{"n_kv_head": 2, "d_mlp": 1024, "rope_base": 10000.0, "attn_scale": 0.0884, "init": "orth", "weight_decay": 0.0, "schedule": "wsd", "batch_tokens": 65536, "doc_mask": true, "train_tokens": 277100000}
Each number is 128 + 24 x the weight over its row's rms, rounded and kept within 0 to 255. Layers, rows and columns count from 0. The size above them is the row's rms in percent of the matrix's.

# layer 9 attention key, 256x256, rms 0.0379, rows 100-204, columns 192-255
size [ 97  92  93  89  86  81  92  82  82  86  84  85  93  88  83  88  81  83  89  90  83  85  87  84  92  84  85  85  53  56  68  61  65  69  75 107  94 100 112 114 115 117 113 119  53  52  57  63  65  78  90  86 110 105 113 114 113 117 116 113 111 114 121 118 118 116 121 118 120 121 109 110 116 114 116 111 119 119 124 113 116 120 115 118 118 117 123 123 118 120 114 119 113 111 120 111 118 120 117 117 106 116 120 111 114]
[[160 146 119 126 160  88 100 105 140  99 119 122 135 134 146 134 116 135 147 157 153  88 151 146 125 135 126 129 169 125 111 160 127 134 106 145 121 106 166  86  96 150 129 122 125  80 176 120 104 124 111 101 161 129 132 142 110 131 142 140 135 137 117 136]
 [120 131 128  80 170 128  95 144 117 132 172 134 135 132  91 184  65 172 130 145 144 144 113  57 105  94 108 132 116 124 125 124 120 146 111 131 152 122 133 145 110 115 177 127 102  97 161 125 144 127 121 111 155 137 108 148 133 113 106 115  86 126 110 119]
 [169 108 137 134 132 170 102 150  96  99 170 133 133  73 131 159 125 155  99 121  95 128  95 106 140 137 126 148 131  81 114 136 144  92 147 122 102 121  84 102 116 103 106 145 136 138  37  96 152 122 132 149 149 144  95 137 129 118 115 108 188 143 129 107]
 [146  93 110 157 110  95 151 124 114 120 140 108 141 128 130 144 168 124 117 100 120  90 118 115 146 147 150 133 203 177 157  99 123 140  92 100 124 123 104 129 113 138 122  92 135 139  93 158  90 110 135 155 146 108 129 164 134 151 139 115 111 127 130 141]
 [135 150 151 106 121 106 140 124  90 122 137 142 112 145 188 128 127 142 109 123 101 105  86 152 112 113 106 152 135 122 158 128 128 155 143 119 129 125 135 134 159 105 147  49 144 140 137  93 117 183 129 136 157 161 105 126 124  78 115 169 142 108 121 161]
 [140 143 137 123 185 105  95 115 118 108 130 156 138  98  91  84 119 174 126 162  92 146 147 135 101 115 112  92 146  90 153 108  95 102 119 140 123 151 140 108 104 129 100 110 130 155 129 193 116 109 113 141 133 108 159 108 113 109 103 124  88 126 128 145]
 [123 138 160 145 169 113  89 178 102 140 139 151 162 159  89 105 139 102  83 127 117 110 108 124 145 131 126  87 110 156 125 122 156 173 144 172 166 124 112 162 101 108 143 145 132 119 106 134 130 122 152 167 107 116 152 129 151 117 170 156 156 136 100 132]
 [117 107 136 123 156 124 108 137 119 135 125 129  93 137 113  86 133 132 119 118 149 121 107 131 102 172 146 139  80  66 147 156 152 118 144  76 107 174 164 160 131 146 112 144 127 156  56 143 116 155 111 121  93 106 114 161 149 170 169 130 134 130 134 108]
 [127 143 110 117 143  91  94  98 130 127 104 140 149 103 110 136 165 100 127 154 101 117 117 146 105 132 164 139 139 138 151 119 161 101  94 119 155 211 136 104 145 147 144  85 174 109 152  83 124 130 122 136 141 110 117 134  90 119  74 173 121 113 143 151]
 [100 138 146 187 172 149 146 133 159 145 111 152 127 139 114 138 126 159 140  87 126 124 111 150 135 120 110 144 130 136 115 100 112 115 121 125  88 125  99 146 177 150 155 117 116 117 109 126 176 104 157 134 156 152 133  98 170 103 101 105 112 100 127 154]
 [107 141 155 123 148 146 112 111 105 150 123  99 111 151 166 164 150 130 139 148 142 164 124 100 145 113  94 132 145  88 116 136 103 157 154 136 145  92 114 148 126 176 102 116 144 113 113 142 142 129 128 104 128 134 153 136 136 102 157 141 128 125 152 109]
 [125 107 111 118 125  95  70 137 176 135  73 139 145 152 167 136 127 173 147 158 145 117 110  93  95  85 126 110 127 124 147 107  95 112 126 111 106 164 114 137 124 153 123 145 137 119  83 134 125 134 130  92 110 123 127 100 114 135 114 107 147 141 138 102]
 [122 132 166 170 128 147 128 175 126 144 139 119 160 116  94 142 140 138 136  95 156 159 126 108  78 133  96 142 142  88 105 147  90 126 151 121 111 133 117  88 111 107  96 141 161 177 121 124 123 113 129 128 165 144 162 138  91 124 184 122 128  98  79  92]
 [114 109 114 134 160 161 141 100 114 158 134 131 140 133  78  71 154  87 104 138 136 109 167 114 109  92 130 146 148 107 116 159 154 117  99 136 118 130 143 157 131  95 153 107 113 170 106 142  93 126 104  97 118 112 145 110 150 111 149 115 145 143 118 100]
 [ 84 119 151 110 115 137 126 118 114 154 102 132  49 167  89 109 150 104 124 113 139  97 128 126 159 136 104 148 129 136 153  95 121 142 157 145 124 142 120 111 109 133 112 112 160 127 137 132 123 143 112 147 124 159 137 129 146 134 157 148 113 179 140 134]
 [159 118 108 100 112  78  78 113 151  86 121 126 204 125 118 138 138 169 162 106 172 123 122 121 118 111  99 110 138 185 125 128 115 121 110 158 137 110 149 110 137 106 142 111 108 110 140 104 137 125 116 145 143 131 124 125 112 156 146 115 141 134 144 145]
 [160  77 121 130 140 162 153  92 175 133 103 129 146 137 109 140 144  93 156 158 153 144  62 118 130 127 129 117 120 101 120 146  93 127 102 124 118 130 147  82 100 108 136  95 114 148 123 142 120 127 145 119 141 143 154 174 119 186 138 140 140 136 109 154]
 [137 134 124 123 181 135 126 115 156 146 129 138 159  91 151 117 124 113 109 122 130 115  81 171 155 126 130 115 135 136 148 142 137 189 162 130 163 105 117 120 185 132 140  98 149 150 128 120 150 173 137 149  89 124 122 108 123 101 153 156 111 136 130 110]
 [134 153 115  75 118 173 154 119 134 104 111 160 122  99 118 155 118 128 148 133 137 101 138 133 171 131  84 149  99 100  85 143 139 118 114 147 111 146 123 131 158 162 128 127 117 183 115 167 162 135 137 152 157 126 132 111 138 148 156 131  74 138 145 105]
 [172 127 155 158 100 161 156 107 111 131 128 127 130  97 135 141 147 154 155 113 110 112 114 130 111 119 177 147  95 191  98 121 128 140 101  98 144 166 117  91 178 139 147 142 153 153 115 148 112 160 122 138 132 131 131 127 113 106  92 125 159 134  93 135]
 [126  86 167 100 161 132  96 165 127  95 172 129 137  85 104 134 102 131  99 131 167 110 141 128 112 118  98 129 133 112 120 108 120 157 128 118 141 175 147 133 132 120 178 121 120 115 109 117 142 124 141  90 143 156 161 146 124  68 100 126 120 139 151 116]
 [134 111 137 153 136 176 159 192 145 116 122  85 142  95  88 158 103 133  94 137  78 140 170 126 116 129  95 151 138 104 119 136  98 132 110 169 112 101 138 129 124 122  75  82 146 121 114 110 161  90 151 145 148 125  97  93 146 115 140  92 153 163 103 101]
 [147 116 112 134 137 111 101 137  90 135 125 126 149 159 168 113 173 122 156 161 161  78  95  81 127 133 137  93 161 128 132 156 140 121 144 123 138 139 142 140 100 155 124 140 119 142 124  94 115  78 135  98 137 119 123 178  89 128  90 143 139 139 147 121]
 [111 112 127 133 119 112 116 161 117 108 129 179 202 122  80 105 120 126 155 138 134 136  63 156 141 154 141 117  92 142 124  98  94 151 179 136 138 109 146 138 137 122 138 115 119 100 140 121 154 126 116 109 100  87 106 178 142 151 118 109 102 133 141 115]
 [120 143 177 137 108 166 174 154 112  81 117  98 132 162 126 169  70 149 120  86 128 121 124 122 146 141 155 158 138 102 160 111 125 140 163 127 147 110 108 114 111 187 157 143 101 107 170 142 135 146 121  90 144 109 117 152 159 104  82  90 143 137 128 125]
 [139 102 161 144 138  78 173 130 126 125 113 139 157  90 101 141 119 124 124 151 160 129 141 129  93 162 127 144 127  98 157 116 168 139  87 100 110 171 159 145 107 134 162 176 165 102  73 101 146  88 145  94 129 154 105 128 104 150 111 103 133 130 113 105]
 [138 115  99  90 105 152 135 120 111  95 115 104 125 131 166 145 131 146  90 132 116 127 112 172 162 124 132 100 154 160 155 114 142 111 125  92  86  89 110 160 117 131 100 128 107 127 131 120 141 104 179 128 166  99 104 114 155 109 137 114 146 107 131 158]
 [119 138 140  74 137 119 122 142 135 147 141 120 151 129 100  98 159 101 148 136  97 173 148 138 136 126 130 115 117 140 146 107 136 118 150 139  67  73 142 110 128 155  84 129 139 124 110 137 116 136 126 119  77 115  95 148 158 160 127 121 155 172 126 127]
 [151 136  91 155 145 120 187 124 114 136 123 121 105 137  91 156 143 117 123 123 121 164 120  77 131 151 138 141 154 114 168 102 158 143 107  76  97 133 108 141  81  75 126 121 140 127 139 127 163 119 143 196 122 135 132  92 135 133 135 101 157 165 125  96]
 [117 145 146 163 107 123 112 133 146 121 151 100 124 162 114 103 144 144  82 133 111 152  97 131 124 135 119 134 116 149 140 147  96 137 157 100 132 134 153 113 121 107 120  66 111 155 109 124 121 121 147 172  89 152  94 112 128 133 132 113  99 184 127 124]
 [138 140 130 140 135 113 106  89 133  83 147 119 143 154 130 133 137 145 125 124 165  95 146 130 172 111 177 128 109 103 132 147 111 133 128 114 126 152 158  99 122 189 111 146 138 130 135 105  84 145 120  94  87 147 145 179 107 104 110 116 114 158 127 119]
 [161 139 134 191 109 107  98 114 133 127 116 146 102 139 163 169  94 141  81 124 149 152 142  98 132 105 129 129 111 120 133 134 173 161  82 120  69 115 106 129 128 153 111 168 111 132 138 111 137 110 140 120 114 184 107 147 132 145 156 139 151 153  69  89]
 [108 126 129 135 142 129 146 138 144  88 143 107 114 112 110 122 148 150 104 159 143 120 142 107 113 145 136 147 118 140 140 143 133 115 107 172 137 144 143 154 131 117 114 165 133  70 133 143 129 128 123 121 143 136 114 136 116 118 124 154 172  82 121 107]
 [ 86 128 142  80 131 101 162 154 109  75 128  97 122 133 106  67 131 158 121 130 152 123 126  93 156  78 139 104 142 133 117 130 111 124 179 130 129 163 143 119  87 130  96 127 135 107 136 171 135 174 125 120 148 132 124 111 121 137 123 142 148 125 104 139]
 [120 161 105 174 109 123 117 119 110  96 122 134 102  88 115 142 141 123 151 145 120 112 154  87 125 148 131  78 134  68 118 119 144  91  91 154 105  68 119 167 130 111 136 124  81 142 117  95  74 146 151 114 169 169 144 124 172 152 151 112 103 126  92 134]
 [187 108 141 145 130 150 167 119 142 140 133 145 153 138 124 142 128 132 101 140 105 140 100 151 175 125 122 190  89 121 145 149 165 118  94 127 127 144 141 142 189 122 121 113 137 135 106 123 150 105  87 159 121 108 119 106 142 114  96 139 123 165 187 117]
 [109 136 189  89 118 113  97 126 149 139  90  98 132 160 136  88 133 159 120 113 128 128 140 154 161 125 133  89 128 140 136 110 114 156 127 114 144 160 108 126 128 168  99 120 106 129 130 140 130 136 110 112 148  81 122 123 110 111 135 118 138  98 151 118]
 [116 124 101  99  85 122 141 165 107 107 102 149 138 134 134  79 112 144 174 110 154 135 138 149 133 115 103 112 118 143  97 117 110 132 170 126 130 143 124 135 112 147 125 124 118 105 104 112 163 186 114 143 114 131 124 114  88 138 144 100 140 103 104 169]
 [141 114 122 152 127 153 139 110 148 126  99 108 113 131  94  84 155 106 130 110  72 127 150 174  83 109 142 147 150 152 126 142  79 154 148 140 139 119 127 112 140 142 131 123 108 101 124 169 112  89 100 107 120 139 137 116 150 105 133  43 149 122 117 131]
 [111 104 114 140 147 132 150 126 112 149 100 123 103 107  91 107 135 112 114 138 100 139 171 114 117 117 132 117 133 130 151  88 125 157 143 155 128 168  88 153 127 123 118 152 129  75 122 146 110 134 129 141 132 127 127 129 131 121 107 149 103 151 122 113]
 [145 142 119 102 147 163 135 128  96  84  93  86  99 119 112 123 128 118 116 110 122 138 129 111 159 130 119 129 128 148 128 129 142 145  82  64 141 140 152 133 157 145 157 162  86 109  99  99 110 133 121 146  81 116 139 170 109 165 130 134 131 132 133 154]
 [105 117 125 106 127 103 128 139 122 111 134 122 122 141 111  98  86 142 115 163 137  83 177 105 116 120 102 165 145 127  98 115 107 115 177  91 137 125 141  91 110 187 112 106  83 112 113 116  80 101  98 137 131 134 162 161 100 119 118 139 130 135 130 105]
 [134 124 120 104 101 152 199  89 102 126 123 127 125  86 135 168 122 132 131 142 110 130 114 126 137  96 169 140 138 152 160 114 102  87 126 106 163 137 103 118 139 129 172 164 122  95  97 108 110 124 128 133 162 151 142 135 144 139 167 155 143 133 152 161]
 [107 165 138 143 125 107 138 124 160 158 108 114 176 107 147 147 141 157 127 153 169 148  99 142 105 113 134 125 128 135 157 116 141  79 140 118 126 116 156 135 121 156 114  79 122 149 106 101 161 122 149 115 149 128  97 118 147  98 115 159 150  97 109 121]
 [179 130 138 101 120 111 124 125 125  89 129 116 153  88 137 128 143 156 147 112  97 149 138  92  91 152 153  95 128 141 145 162 120 155 163 109 129 144 107 140 118 122 134 124 135 133  56 121 108 128 127 136 146 101 108 119 159 171 135 132  88 160 113 125]
 [121 137 127 126 111 152 106  91 113 161 148 116 119 145  96 122 160 117 127 160 130 125 109 120 203  69 111 114 144 102  96 155  87  80  96 151 123 116 169 102 102 170 128 110 141 114 132 112 108 169  85 107 120 159 160 151 111 173 153 129 125 140 123  98]
 [151  99 142  83 131 110 153 108 160 129 131 167 136  94 121  58 126 109  96 134 129 103 141 126 125  82 158 176 121 145 161 123  88 124 104 127 130 156 139 145  84 111 158 135 136 173 103 164  80 102 172 123 170 137 137 118 122 136 130 162 109 133 150 151]
 [115 131 103 149 159  72 128 152 113  99 121 109 119 105 109 122 116 152 147 147 126 128 138  89  96 126 162 133 160 112 131 144 155 153 155 160 112 107 134 171  95 117 115 166 102 127 140 117 103 101 134 120 139 136 121 119 110 135 127 132 182 139 147  96]
 [111 122 120  81 143 166  95 104 144 168 142 135 119 115 152 128 147  92 127 151 141 171  88 177 116 149 118 141 147 157 143  86 138  73 134 107 133 150  72 106 145 107 143 116 135 114 127 131 181 133 106 157 130 110 134 115 157 135 123 146 140  76 162 161]
 [107 118 131  97  92 111  98 124 138 157 141 135 142 153 154  81 116  96 119 156 148 117 114 174 110 128 110 156 147 163 129 104  92 156 136  87 149 189 111  89  68 165 109 129 147 121 125 175 150 134 134 151  87 107 126 146  90 113 133 133 147  52 114 145]
 [ 73 134 149  82 157 119 135 164 128  93 126 107 132 139 120 104 130 149 155 121 141 110 127 114 139  94 138 100 162 155 120 122 106 142 182 159 130 167 131 122  92 135 105 154 159 112 161 162 147 187 115 123 141 120 127 138 107 136 138 157 162  90 102 123]
 [153 128 145 188 118 142 129  83 115 104 121  93 121 140 142 138 129 135 112 150 157 115 130 121 105 138 123 101 119  97 126  87 135 132  73 112 152  85 141 174 146  69 134 127 114 141  97 144  98 118 127 128 145 120 127  99 171 130 147 135 103 136 126 122]
 [138 150 120 134 141 104 136 136 152 158 101 125  79 123 141 124 127 141 128 130  82 144 124 118 146 137 103 115 111  86 131 121 131 114 152 142 109  80 130 139 205 145 162 178 125 151  92 121  91 114 141 126 165 128 149 127 118 123 125 129 109 143 164 107]
 [ 95 131 106 142 120 130 191 119 127 119 126 124  94 113 146 151 114 137 137 104 168 133 127 119 141 136  89 121 134 113 135 112 105 109 131 130 108 102 122 150 136 104 130 140 127 133 133 156 145 151 127 137 145 129 162 133 136  99 194 141 163  81 114 127]
 [142 139 140 138 115  87 114 174 153 154 156 159  90 127  68 125 165 149  81 106 119 119  87 124 134 151 130 133 111 125 108 120  80 127 156 118 125 112 147 164 131 136 121  89 183 150 130 148 115 138 143 129 175  78 154 134 128 150 107 134 144 120 112 103]
 [147 116 128  85 131 100 126 181 123 136 141 110 130 154 141  99 130 119 153 159  62 144  84 153 102  95 107 109 115 110 117 119 164 111 117  93 102  63 130 153 155 114 108 135 144 114 117 120 116 115 167 139 149 119 172 118  73 141 155 114 158 132 113 147]
 [ 96 109 133  89 131 159 154 121  78 139 148 148 125 119  98 107 111  93 179 162 116  92 162 112 128 132 123 123 157  92 140  98 117 124 133 119 136 165 128  96  87 139 105 112  93 164 164 118 172 132 123 133 132  95 135 112 111 108 114  99 111 144 128 131]
 [138 141 169 190 109  74 132 121  62 142  79 121 177 101 124 127  96 104 152 155 153 137  93 112 112 110 150 165 124 128 118 116 173 108 149 149 126  98 149  98 148  95 128 156 163 126 109 124 124 139 164 126 105 136  88 169 118 141 144 126 161 129 136 122]
 [127 130  93 114 109 124 149 137 127 147 131  89 119  68  93 107 118 142 128 142 133  74 156  78 118 130 132 109  98 139 123 111 146 144 133 131 137 112 113 102 133 138 150 141 108 139 144 146 102 117 146 118 121  96 119 140 165 119 108 119 104 144 109 145]
 [113 120 129 179 149 102 103 126 151 102 161 132 101 147 143 104 107 121 143 136 104 150 124 101 100 152 102 130 152 130 102 129 166 162 134 131 156 126 169  94 146 105 108 145  89 125 123 112 107  84 127 163 145 125 146 135 109 115  96 117 116 109 124  92]
 [132 129  92 101 140 147 136 139 163 114 145 106 117 101 125 153 126 139 127 103 154 122  97 122 143 139  58 150 143 134 106 142 111 126 152  97  94 107  91 117 160 119 152 153 130 127 151 119 108 134 134 144 160 170 100 117 129  91 149 111 169 103 167 135]
 [135 134 136 143 123 139 142 122 155 145 113 108 156 110 128 162 136  88 147 103 119 125 167  87 178 136  99 158 163 120 118 121 163 154 170 106 115 203 109 122 167 146 121 130 144 139 160 125 135 135 132 126 106 107 155 125 154 104 174 141 120 174 107  88]
 [134 130 110 122 109 108 113 134 129 155  83 122 134 122 132 201 132 126 123 160 147 116 136 154 118 184 110 136 123 116 147 120 150 149 116 118 161 111 149 137 135 110 126 105  84 140 127 131 140 145 124 107 192 132 131 132 122 127 143 142 121 107 150 146]
 [127 139 164 128 141 117 160 156 110 145 122 118  84 117 175  66 126  98  92 110 100 138 155 129 134 139 139  72 117  95 134 190 167 151 119 126 136 128 144 153 111 110 116 145 151 121 114 122 128 152 113 115 131 121 100 142 117 128 124 147 134 159 111 136]
 [139 131 127 113 104 124 110  70 138  91 126 168 112  90  95 166 130 111 113 117 149 157 116 138 127 115 114 127 152  93 126 134  96 132 176 165 112 128 175 167 136 142 138 131 147  97 125 174 127  83 112 142 128  94 106 111 149 162 113 172 166 135  95  96]
 [137 127 166 166  78 123  66 122  69  97 121  99 101 127 115 151 114 108 129  96 126 108 127 152 102  85 111 134 126  97 132 163  93 100 116 148 147 160 136 148  90 136 144  94 123 172 130 130 180 150 132 135 147 131  93 142 134 176 151 156 178 111  68 174]
 [112 111 139 144 135 109 144 134 136  92 105 168 130 149 130 118 135 149 117 153 162 146 175 158 148  93 147 116 173 138  51 145 164 133 127 133 117 120 119 136 161 120 153  91 121 112 162 127 137 165 139 122 139 115 120 143 111 107 124 121 123 135 104 137]
 [149 121  94 133 137 134 147 107 124 111 102 113 136 146 109 138 138 139 118 191 102 111 167 153 126 132 101  94 146 134 111 153 126 131 150  94 173 118 122 173 122 170  49  88 155 176 100 132 119  91  96  90 125 145 107 107 113 155 107 137 103 156 109 193]
 [107 141 116 178 148 142 162 164 145 110 115 133  74 146 129 167 105 145 126 123 113  82 105 108 142 100 158 108 105 139 150 210 109 155 117 144 152 149 101 160  73 109  95 128 118 113 104  85 117 129  75 121 134 143 107 121 111 142 120 109 147 104 151 128]
 [151 108 142 117 116 131 148 154 119 108 153 157 161 122 119 178 123 116 122 169 154 148 131 136 105 134 122 119 156  97  77 123 195 108 152 126 121 106  87 116 128 101  94 158 156 185 147 120 117 112  99 112 137 106 154 135 152 149 106 118 118 103 124 179]
 [124 134 142 124 117 120 166 141 126 121 161 124  87 124 118 177 115 119  66 137 157 173 138  91 142 115 173 142 152 122 134 122 114 115 102 110 145 120 114  93 186 141 104 138 144 140 111 131  88 117 135  96 154  88 127 109 109 145 127 137 112 134 158 114]
 [148 126  97 125 112 135 134 145 104 121 135  80 110 141 139 142 126 137 119 106 122 135 135 105 103 145 128 162 114 114 144  88 141 103 138 117 150 156 140 125  87 151 172 123 144 100 105 121 117 107 152 116 165 155  95 138 109 148 116 102 119  87 163 127]
 [141 143 108 139 152 188 104 115 148 143 135 131 115 130  78 128 132 101  97  95 108 103 149 156 136 131 160 111 127 144 137 156 147  93 134 124 141 133 109  99 158 147 136 124 149 130 106 120 137  99 146 101 160  94 161 108 109 141 158 111 135 105 130 104]
 [119 107 187 114 107 121  96 134 136 118  94 105 130 171 143 118 140 135 138 136 146 178 153 153 131  95  94 123 103 104 159 125 109 145 179  93 143 134 147 162 118 118  80 149 151 130 120 181 114  99 127 117 124 126 116  99 133 150 114 135 105 100 134 159]
 [127 131  81 120 112 162 154 157 159 144 101 116 154 155 129 139  97 131 146 126  93 155  96 134 187  82 134 115 130 122 149 102 157  98 126 151 118 102 134 137 119 140 140 105 127 137 113 157  81 128  87 151 138 119 133  87 137 149 163 142 151 135 144 123]
 [116 114 102 143  94 131 106 128 169 147 137 137 153 165 126 153  94 127 123 102 144 188 147 147 116 141 160  80 103 114 128 136 100  96 165 146 136 112  98 132 106 114 142 104 120 115 134 144 101 136 108 126 152 116 126 142 152 160 132  90  84 136 113 118]
 [148 158 130 107 113 136 122 127 152 147 112 110 139 125 111 133 135 146  98 174 120 133 126  95 152 132 164 135 139 152 146 108 140 127 169 129 174 156 124 131 121 215 150 151 137  99 131 108 140 106 153 137 138 106 150  94 133 120  93 147  99 140 115 175]
 [138 151 139  87 174 130 121 125 128 111 128  89 119 181 150 100 153 109 119 126 185 135 146  95 113 124 135 128 119 146 144 152 127 118 135 134 103 145 101 143 124 129 118 135 173 138 157 147 119 118 156 140 134 101 192 145 145 172 128 128  86 151 144 131]
 [136 122 111 115 128 119 106 122 158 151 120 116 136 109 104 148 180 170 156 123  76  81 179 113  98 100 122 119 138 138 136 140 129  98 138 119  90 101 125 125 141 120  99 106 124 107 155  88 144 190  90  97 148 146 132 113 140 156 103 117 151 156 127 114]
 [119 141 134 155 122  91 114 131 130 114 131 131 123 109 137 106 130 166 141 150 155 115 131 165  70 119 134 176 103 139 138 129 136 126 140 136 167 165 145 136 160 107 152 101 109 114 117 150 161 102 173 113 148 106 146 146 118 142 141 101  87 107 137 145]
 [114 141 115 118 122 156 126 151 142 117 127 111 154 136 111 129 136 162 150 141 119 106 167  83 103 128 122 167 128  92 132 142 162 114 160 124 134 151 137 127  99 182 127 129 145 142 137 100 138 161 111 148 154 148 145 173 160 150 145 133 139 148 160 104]
 [128 109 116 148 162 159 130 148 124 116 148 132 112  82 125 169 102 128  94 111 182  82 138 187 152 103  88 117 137  96 134 162 158 129 124 121 142  98 156 117 130 126 172 147 133 106 129 139  95 123 139 130 131 109 128 125 133  99 160  99 123 115 141 204]
 [127  99 153 168  90 156 112 103 134 158 124 124 144 147 156 140 128 137 144 167 106  84 143 144 112 127  53 151 129 130 142 161 136 137 106 163 121  92  77 108 136 139  98 153 164 139 156 115 112  96 119 144 106  83 145 111 139 134  97 104 142 117 108 123]
 [135 136 125 157 127  94 131 119 148 166  88 143 131 122 130 115 124 121 158  85 112 125 131 179 112 107 143 122 101 114 127  99 143 146 123 119  90 158 107 137 183 146 105 149 125 103 133  96 169 148 145 166 139 169 137 112 128 106 157 111 134 193 140 109]
 [179  73  99 136 115 133 104 115  82 132 133 142 128 114 125 127 124 138 110 173  88 149 119 133  89 155  81 139 115 121 118 121 123 152 116 123 154 126 105 161 105  95 125 134  64 127 152 138 112 161 151 137  94 113 128  80 121 143  80 149 143 123 135 100]
 [140 122 106 134 116 147 131 119 146 126 127 120 152 108 171 105 136 126 115 147 142 116 141 114 116 145 104 124 131 137 136 135 136 132 115 135 130 151 148 132 133 159 152  95 113 169 132 131 148 115 166 119 100 160 152 142 166 163 151 145 121 110 108 141]
 [100 109 151 147  82 121  58 136 122 157 125 116 156 105 112  94 113 120 124 111 132 139 168 139  87  86 136 118 144 123 180 133 119 127 127 124 108 134 138 136 116 153 173 131 104 114 125  93 143 110 153 150 100 173 154 132 131  92 127 154 134  84 121  66]
 [122 143 131 111 118 130 157 130 125 120 148 165 101 100  98 148 123 145 170 101 110  92 141  86 163 138 124 145 119 137 146 126 125 113 133 136  92 145  98 140 140 121 188 102 150 103 146 143 110 138 100  95 159 115 109 125 126 151  97 138 147 128 140 128]
 [ 97 122 155 126 153 119 105 115 127 103 100 152 144 136  99 135 107 128 135  95 124  86 129 127 139 117  86 133 136 110 143  99 134 151 125 124 124 117  96 113 148  96 138 126 157 144  86 156 124  88 155 116 126 151 161  93 112 160 152  89 137 139 137  97]
 [121 129 112 107 145 118 160 136 139 113 134 122 132  98 107 153 126 136 136  78 125 108  88 129 116 129 140 134 153 185  96 140 117  88 150  97 121 145 141 133 125  90 118 154 129 127 144 139 149 144 145 111 134 148 115 102 138 125 148 109 157 145 131 149]
 [116  84 108 128 104 120 178 182 117 172 100 145 135  91 130 161 141 135 130 106  99 144 143 101 165 119 151 160 108 137 101 147 131 139 135 109  92 113 108 121 148 114 139 165 156 120 127 158 140 124 118 155 105  77 127 170 135 152 122 131 116 152 151 126]
 [126 145 154 122 143 118 141 135 120 103 103 114 159 136 105 102 141 107 142 153 139  97 123 131 166 117 155 118  78  99 138  71 118 115  81 120 155 171 162 144 121 161 155 141 116 121 137 134 130  73 143 138 105  74 147 149 113 162  98  94 144 152 121 128]
 [138 129 129 116 125 168 100 139 158 126 122 103 101 165  98 123 115 114 176 105 110 110  94 134 108 101 163 154 103  88 144 139 144 123 191 129 150 100 145 167 149  98 161 143  90 138 156 128 113 118 122 131  93 131 160 145 159 132 138 117  87 132 158 149]
 [116 122 150 139 108  85 180 141 131 169 149 122 120 145  96 104 111 121 120 147 143 142 131  72 110 157 140 129 102 123  90 100 102 165 107 141 104  79 103 151 129 172 100 104 149  95 164 110 132 135 113 172 144 156 106 135  96 109 131 113 168 102 149 133]
 [154 144 102 151 137 159 125 148 119 118 133 137 137 105 115 114 115 172 138 125 171 155 123 141 149 141 114  72  96 126 131 125 122  99 106 157 138  80 118 127 135 130 160 102  91  96 126 102  89 125 152 105 146 120 101 121 130  98 219 129 120 108 153 132]
 [107 151 139 162 126 118 108 148 126 161 113 126 160 131 133 150 138 113 155  97 131 124 170 142 178 127  80 130 141 104 125 149  84 100 148 111 133 188 119 111 141 132 112 136  84 136 143 142 127 118 142 126 142 128 106 152  72 178 126  73 111 139 147 152]
 [155  88 112 173 124 106 143 142  87 142 125 154 141 109 112 124 141  99  99 126 162 127 104 158  94 139 148 149 114 108 112 153 127 122 150 127 113  97 114  99 109 152 125 172 105 129 123 109 164  94  96 103  91 165 100 142 130 153 129 140 178 184 118 124]
 [150 126 144 113 155 120 111 140 141  96 133 133 127 127 125 111 102 165  62 107  51 135 119  82 105 118 129 118 129 181 118 134 144 140 143 146 172 158 121  74 120 117 178 121 148 136 148  96 176 107 149 148 134 172  92 138  91 153 111 127  84  77 102  94]
 [148 110 151 148  88 167 114  99  86 153 122 140 129 150 138 140 134 166 138 155 153 184 121  94 131 137 107 137 105 141 125 111 159 131 134 150 166 142 131 128 118  94 116 144  92 145 113 155 143 138 115 115 134 144 100 139 159 125 135 137 136 118 118 150]
 [ 82 101 125 121 124 132  86 154 140 103 138 129 147 146 126 163 128 106 109  99 153 107  63 111 144 160 166 136 142  94 121  93 120 118 121 150 175 165 150 139 165 134 136 189 141 120 138 184  85 143 126 127 131 115 133 166 143 155  92 110 135  92  79 139]
 [116 138  97 103 144 138 110 110 153 146 143 133 105 153 127 113 108 114  94 114 101 103 123 124 175 104  97 140 127 153 142 158 104 126 120 160 124 166 121 174 106 128  93 126 142 148 143 152 128  78 157 113 165 129 129 173 107 127  90 125 112 132  99 157]
 [134 169 161 106 142 151 158 161 119 116 119 146  77 123 105 146  84 170 161 121 180 159  99 124 131 122 130 131 148  88 116 121 146 155 111 125 120 127  87 132 115 123 108 127  96 147 133 146 154  96 175 132 131 146 110 144 111 126 138 123 126 188  83 129]
 [120  84 128 121 118 145 148 148 110 185 105 132 142 149 143 134 127 103 100  82 131 157 147  92 169 136 154 136 113 134 123 161 140 113 149  78 150 125 159 135 106 122 194 125 129 124 114 115  64 122 152 123 145 154 142 106  95 132  98 142 134 101 113 117]
 [126 165 157 124 161 146 163 146 144  97  99 134 138  94 136 171 164 137 126 141  99 114 129 106 170 123 129  99 119 111 163 109 154  96  98  69 110 140 139 138 135 139 125 144 107 109 122 120 190 101 124 147 172 112 127 114 107  97 116 170 108 125 116 141]
 [134 170 120 171 135 109 169 120 116 127 109 125 126 123 182 150 114 117 106 106 122 118 117 189 107 163  83 150 140 144 164 135 153 140 103 169  99 124 157 104 119 158 124 119 102 126 138  99 127 113 120 159 126 102 135 118 141 158 109 132 124 137 155 157]]